{"num_hidden_layers": 11, "hidden_size": 192, "num_attention_heads": 4, "num_key_value_heads": 4, "head_dim": 64, "intermediate_size": 768, "vocab_size": 8192, "hidden_act": "relu", "norm": "layernorm", "norm_place": "pre", "norm_eps": 1e-05, "positions": "rope", "rope_theta": 10000.0, "rope_fraction": 1.0, "qk_norm": false, "attn_scale": 0.125, "bias": "none", "tie_word_embeddings": false, "parallel_block": false, "init": "normal", "init_std_qkv": 0.0361, "init_std_o": 0.0, "init_std_up": 0.0361, "init_std_down": 0.0, "optimizer": "muon_variant", "learning_rate": 0.0167, "lr_mult_o": 0.684, "beta1": 0.95, "lr_head": 0.0133, "max_grad_norm": 1.0, "warmup_steps": 200, "schedule": "wsd", "decay_fraction": 0.58, "decay_shape": "linear", "final_lr_fraction": 0.02, "batch_tokens": 131072, "max_seq_len": 512, "doc_mask": true, "train_tokens": 416400000, "max_steps": 3177, "dataset": "wikipedia_en"}
Each number is 128 + 32 x the weight over its row's rms, rounded and kept within 0 to 255. Layers, rows and columns count from 0. Numbers have three digits each. The size before them is the row's rms in percent of the matrix's.

# layer 3 MLP down (transposed), 768x192, rms 0.133, rows 602-651, columns 64-127
103:102145159157151136164106124130113102151049094137128170173144093105153102160129124089112124172180161112122101106062174123190165104109120146142145108107069121170130150171157170118146047174142124
110:150123137130154153128148113106084166128121080080113074166116156093165117152122139208095127134117176169195127112120084085112145117122151136068113185122112120112131041173098159107089134116151125
091:131148100138118131104163088134128107160112031145162111102111059121133072152159126205135185108098089112047137122118157116148113122200117168179173153148142145170145148150131118163125141134186127
094:186118126119110133146105109126151075169140056119129105184114118061140174097130063126088167126107147102166171112112131131114173154170148132127079124149170049072131104142077119169111187142145095
103:133095148154176167145113122181154106112137104106169124148140116124187152108106092100181095145052154082120161138105126126118169147137145151103095177088141099098125155133062089183076114117137131
098:113175150111149136176135096102099106163107132104132181139182129099118103022110059118186159186075112152097160137134141118123116113161117145120112137108181141154148156090114191115137160113100128
098:124143099145132169109147116169207141132139093172050188141131160196137107131102080072115117127074105123090130211040179113156130125149115151157066074177047116167138161145155129161136090101146142
106:124108114116181118140062114118152094130064105123131076153127150114139138147138192116152123142086112117088191131171142117126154154081112125171164138177113135133086106121120108177157125131136048
104:122131141154131131128104168155114156134137138083131136124094081158164072099067133142146151142131156134125115161108144127150140145180156144115152135066163135137126165137046109127175154153167080
114:098154150168095162176097179158127121117162116143142086184134146203150092085120161141131129165141082147085133132124092120143184129143136100140135056170125122075132103161152154145100095206182132
101:127146103150140106112149107079070139121092085152133184173066087139118138196146102150107134098104127122119156180113167178129125225133061087119101136070142134148125115158136120097086106166125105
117:177110159111137089138123082087132141096170118107125235096142125151085123088095147086086131168103069118109165124108162118110163138099117198126141103070164087154086128056154137165126133161102128
099:120139145115087122131187141155106128087112120096125235092126102133121103129164084123172172141087089185090127132129153158155127171133103152119124107142160046057149176126132163125119140153129146
085:099143116166092139104142167094135183134118164207116140112110114153129145033155067108146171130103114099180146123109111135105112109196107147099160134155141169112118065054138200079139160193102160
104:115147081114157130200103102120160142077111145148073144132120146095107196089075150160127131084148149085151131100126114147099127130176098138124169133119137078173106125132093079164141097131162075
113:148111117111116108190122174065148075065188095119150111071105112097169164103145072132147166106132168127104112119126155139140112146126063116119133099080169120109106131130085069114135134146162111
086:110141095188158122176159088155150142088125096107133132157164103097113128130163204111157173059130117106104139125104152151134147084156138130124081133139147148128126099139115085158119110076115077
103:108151130110100143103134121113125030097107093174172166180103131121095154110212126163144095167076179131152142175136141151105102151171134104159171134126107087089159111110122131160061115127096139
115:102140106076104151117154108182146141145085110103132142127181181157076118118103123118083109076120130166101118074148127130097119135138124102193189108183170094163146100153118080166147116078107162
099:095137077161176133190094160130121122142140133126141135122188095115152164100110125143124143136134122119110131152145128099142141080143133142147079111127158147109148163165096151122159157098126175
108:135131211137117167142180109171175112125160162112114131105146062095140219132122081124153145129168089181048114128150126135052094086142108185124154133141154082130144138159126172084163137159141068
098:113126128081110155138166162197131133128132157115200120146172107114089103150147178122157116152125103186124169158156162128153142125102145131155136115115144144145153114088151112159119077117126095
098:119084169161152032199147100121109177133107137119083144141114152116084129160152078154080105124142127161171177135111136129097085097138132148165076118180152153156112132125146121143166144181175161
100:137228092105104069160101155162147104139200118154057116097148162100094140093114116092153087116198125172133068152131124111164163122119091129115120105125114133129135163124123104145172176154152120
108:187102125140135135133097059147107160103129071122120050131145147126144138159111146177132123113114094182164097123155095104141133103166155103127108106182195128104092067077139144167137099164113101
097:146156091141087121202153136136178141121097195176104179095164164119082133077152091072196159159071179122154110174120123120105130175166159153188066109109146128109154113134134110090152146125152083
096:145150132157133181158103154180121173199139072071103183150151125135133117141130131125165181122121181093150129094162214163131104069131137163123173118115164103128118108134180145126161172150131132
098:126134141210191130118115154136100109101097129104130179117129105143182189081162105111139164094119129117128135126146146105178121211127142103143136050111149057110167112153164152190102137124081129
105:187145149097114122101112167109148143133170157139085112145124158123116126100079152132146158161162155139151121122166183103083149121147149118204097131122106106070126087156126133121120089091071116
091:123168135118165134147179112110089083157075105137133216134088155064112095157125164098157154124138177112080134188110148137163146142104102153062080139104118154204089170163082169109157163196125096
087:129145103141131153165125164128127168090087144118112185077103140077149116113144180085099158106165148152142092076128153121123169119112163116077110079131098145142101088138095155200120081151132086
121:176125095130096098163177149138130112102116132143131123118121094112154142121121156213110144118096147097145122140123161151130144110097104090154238130126081149129156158125147123128140152076100103
098:124130148157152161160098155160145099170140102170105151066113101123075019094137127126168197120104082169128128115164134131152130066152168149093149084123101132175141156129143123104177094116201098
091:177132119159129104117225166133133101168157128098072137096173141102214138131067114073155142113200162146142128120147163089097132131177164141129107154091107046122160150153129134054138120066088096
103:136105141150139146080116113086065201149128148086161184175112110104119155216158144116109156053102184154124108129133101190117054153130110087129116133128166143115098125129118129191160159158123105
098:097106142139107120169090116098125127112143112092052175140144103079181146137182113104210148149176146115137100135118135179110144181156147096178136171118088140162078113152103123109124128154169118
104:133143058148195160118100142166118135126122111122125184128115111090108172125140127115137109143126133089156108185128135094138146129125143164111116155027144108137145143124137125123124137135135110
098:162053099121116126106118133111158166170076147105129167167111132132101153088136100116120141150139171136125097153149151102134156104144078153113170140086157121147109150113159163152108091115173089
084:141146171121136106146149110136103138097135113055114202122097092144159105177127153148142125171184162152082151087133184163162164183161099100108107116096136154150149126137113142145152153139113150
095:121177104164142107159166132133141113069172100151126180113184158156126162089115153137176170148108133141111164096040080180090116129191087162113141112103084153138153164119113135089135127054055148
096:118130141137110123113159201153074085175200175082106136062139072154155114163139120093146175190179114091104148150127121166143147121126082074117106134143126121131133144106175097110182141106125120
093:099124131116064114137144107120110077113109086122073231062084140138121105152126091119136119103132129188136089163165132129125111127144097096156125161079140085178121082139130183166130119174092158
091:150112152151170108063159135167127105124187164117130168101116078183119117098117082033167088177092130070127142080089098132105076166141091139176123148153118106153092120156078147151132182132104137
119:132146120151162165148128085149094095150136165174150079163109144158148159081156128130108144117113143143042128179091125100131108110143167104169110080093061134221187138102130098083118145124093108
086:149146119127187091188135132151053136180189110105163177162152100172157107085144108126132177108087147084089091155104161070163102125131087167120126108164152172104086120183088117153108098121113164
088:181136104168157124144139149124096128089077139141124116110133114155174135103126142159110127151095100081090142141103132136110130102121123122143158121161143125118141091148136167113063125145116132
097:123178140113162103065184153086177145072166147103129117160124080138180157158166166117125119100143106153135130199125176123143098101135155074097141025146180170165106117142154100076104152150082120
106:144144139157084153137141124153155104104143110154075094182093104101081174161177088097104147099169082157153142105133123152113081156160161159142081137165174070097120129156162159090132135093162171
112:171064134107141100075139179122154106142110116097158129115124063144143112142118164167123163119081121092121102037162144141091125110112205085123142163197084070153152186111196072151108113159129106
094:131121125183145134144167123148098159168098143124103194117117104114157164130122128143116108055081184100057133104125054104134126075115159067198174128182121111073089138140141169164166128144124104
# layer 3 MLP up, 768x192, rms 0.279, rows 603-652, columns 64-127
102:140171104105127092118126133144132132121181109194146123144162147134138101082141111096147128107117156099148145175136124112107112101148142135189105213104092145110187172150148106065080130109103104
092:144061177211131033105133106133137116091125162152140123079109158133121110143137132139086156111156087134111169129145069091105155103092137182108041173118127091097155079137100134144140171150178136
091:077082106149121177153111132138164104125117184141119140146112132113179069176026058132128096158069067159097144164077142125102164150150152158105108132113158104145159165101105149080132152117121154
106:155183085141149106088114128103101110137150117127137107196125181098121149117099137121107111116134188058166147127110104114147146182124146192130117130138115167082183146149107114128126098169156172
094:125094150142053126164156205105102150166069134096095133091168107102144120133092139115122084132166085065128118144148076163150129144137120129101198213125108106088117158114124090142154149174156096
096:157092108116085119121164107133160153168140145133102165153060119120152109062099159144132118147089089137126110136116128121129204133117127064118157155101144172132177086127172140168114151137148102
103:110123134133112132108126108124124123159121060124141144060156119154187158129088103101136136059141113139149116113147131163122099160095177154162136132116134063138125154144121090166143175161153156
102:073103089114143102136196119149085102091193149134146146068160151127121164120102179049094087083173095130140092132134108158121137110091080121153131152142176088139117114067147166117101211054131139
114:119110101117083110100159141142125080082120110114111151099157167150115079138124145110163136138157140138161132105125114135107149146153143159187100094145173097082085077113141156072088111126115104
098:090156191174146108131065121094126120101113036151139105077133170138108073078173164119118107193073119138093112111143136139116137175162101114112146094082098121062184145107129121094103080078097177
107:147130141167122134150073132093090127147146163174137149129122127115102186152094084137116104184140125152120156055144125184111134159123122131129149078136148108076137139122149145128150140070176102
100:074088195084116113135117177102131150129165076147146129070125176110090148147143121121098103105108178160136134136142166113133105146138127150128096145171185170136115238138099108124144125053141143
089:147182121085110119132124168146110188144075140109133147187148146136227168110124179154148104159160083169120160050067134099171163076128109086172172117128057133084118077121110149144108154108091114
107:137134102112195179125098132117153132185124119150195068185147212131096136126116145113102081158122119131138186149070200098086109130076130100146129160150092161094095108189134128081148141141161135
103:124124161105122106122114106165122122031127082122173095177157100118086206131099081134176094125104075149120150189139155121174115169081089154118145087157151114148087120129125145147122148102125137
093:111091150124148120173120182139114143188134106148173127144113158209108144138149077132063135122062116111090065116121161116165137182131127144181143145157078090097117142154089107059102113161112128
099:131085118163124081090158140129107176189098141107131096142133107151105104145093112114140150181153183099195123122112078145162179111068156218099105116128117087149131098131149118080150134095094077
110:107141073111152049160090082157147137145111071152104114087158164076088146132108127145135117092161073134158127155136157112117165163146126098130128200111138099130144127075069106093195156137154127
102:155104129064078192145100114132115214142130087160112194154186102189110164155126141139130071115168116164143115092142124133152144195092141185202145102110119157136116107145083113137096163151128123
110:167097124153092129131141130180153122077156113094045072181081101081140171134095092149121139090078139123058078135085083089115097088115164101183123158115137121068214140139153150166082050119079137
097:157106080113158160121120140142159125108105089148096119147128078092146156133096144127082150121156123107202119095167127164104136128129109074180153125144136152149113150178065167181106173089065145
098:054083144150071108145119108118142102135095133115071078125197137199146091169111119092071142128114149171196171153129094140131108128121146117108096168136152125098075151172149125179110151089089065
101:105137127137132119123150133164109170147157123165197116069089158090056110177099084167144088167089163159135164173143111109122134127192174155127113101067145125151115140111131082059100097082180134
101:095103107105108136133120099120155126115124115081136158144106112100098150112173079141102061128097118155132159151092103115097172125082123160113115117161116094168152175135124164116180186158133175
100:088125083133055115135131124105134146199124146154163112179157136120115168100163095098095140123127154081150144129078097151166126096141146099100122120126116113126080112100168171115107178175140147
091:081117149133140147161136114111134099136142077155107125082109187125093150167135156131068121120117095110203093119123137076125161101167174135099116112188147200143122144094149141099158192091141108
093:120176129172106140157144113162148159077131172081118090140100130100184104121123115129145140116133131149074136128152134117104132148157088143168233125111174154081141119107109148174163125163136127
102:133148162117105097094142120083109093210131045083140118156115182144099129160149115147075137114132096082136127116159143104135137151122124083195105100115145142159141161175149155108131111106063185
098:106125148156083094047090166135134159209082125140160145150108138093180133126108122091119090111198054155140118150126110145110102105214115164160101136108155147135100096119080143155161116119110162
094:089070110135123121164155145136144145116101101090172120127153117134129062128110131141124132179133150182111090134087117163157145114132158123108115155146161110157142147109131119141194158070100080
110:135150115115125130137124134203091096132161155129096168088058103113170146114141149141099137117120087099130160142121096114075160129071117126130149171076125188149186155145079112166098190060102067
096:181117128165163121179098105161108103156100162131157108125136158043146133144116104182144182122163153127071080082089139214116184137120140089085098156123117099115127157131117064140101087115185156
096:124109084128162112183104143090148113155116099173148102164085087069124147120110150169147153204108071128104123137070070099162153121170169092140112160140182155133156114164086113112113076083098157
103:141110123062140131071104179126159159100153106164120170172154164143125131113117120176151090050165143168092099087130110112112080133110150101133134143121097164106136105188050135136159125085140138
098:124088227142214157114147134154119158141170111107131110087094166125135148103109158088175151138135175109137148176162080069136099119161163124140136125151155152101079155108147080132137091106135132
099:158069121177106108146169073106116077090108124152105138143110084099165152169152105083124131175093131098143097183077149105152168234082183087107094067141113131154152129138118124089151160141123120
097:100165138127153134167126156130071109116200114139092117102126146094155115173160155069135130079107050140136170106107144187175145138115122114148106128193070140103157112182117079106131135108114151
089:100091164112166116118176126120130116099099066157168151118170117150085074139051131133163150131175170141112169175141095067133190124201126144051129127130144083111112166141114131113172097105127147
096:085107122099154121104127145068113145079137173187112163117134088151188114126119081149122177093127114136116046056096064187161149132152205109127116107119126105145170057101138140134086124068073132
095:247152121118143095108127155205148184063113095111155135154110099165128127133117117129113086049073131109044124134110125143108111153129135154190164151133126086165070089161127108137191160161172122
102:197155120152147144121157184098155120042173141114153139173169115131148045094097120146156157121142157178062104090167071098138126196100136142070119154156137167112117115124167152123126158130105113
092:126099065154112141071130166095158121134176173100157138161150144099135151093149128085150104127144161159115127099107131122138113145124099128133138130160120154095143127168119101068181096114110157
113:149109155053139093119107098191156087170132167120110064143095167144107079098123160129129099140182149162116118139171142135109134075183150088081160101185135121182135139101129126078064113125162115
094:162096112138158104101134065105106142180192099145127132083137185146101128140129149156093161153156122108137097134089131123136132101115118104139135114140115137115114139177141134162118161154149098
091:068096152111072111129136098077169184152139137130129143121090171082102126155156133104148081152201080125167145134073112103176104132091076149157114189078140138146100186148116122158216128144144201
095:155111124138072125131115203123204109127130119134169103136154181130081147163155138104168071107166145126147162057116129107128107153145142088129149119167135146148136151128110137113102134104109169
107:171147131144129079147146090165168131126127178118146109143122122097167141106119115147107100052100164131136155138143076124063141147093105133088060131133179141132071165143096120062141109141096182
107:088152135130129180072128096194137091122129139128107159152151121128146151130125112116174153111131153136112150156159104113167124057075113047146063156084142124087170092136042114054131044111108100
094:091045160130120134055157076116127099136156152136132105132100119137091135146068111115075147119156160147128112123124126110114163119114095074120118129146165122095130095141160049187154153133117135
092:117155124118091152217078120148083165153141161195135049144112099107118167087171163160094122165118108124125164125119122086077186093165155105129152141125091087103095116076095175124107172064148106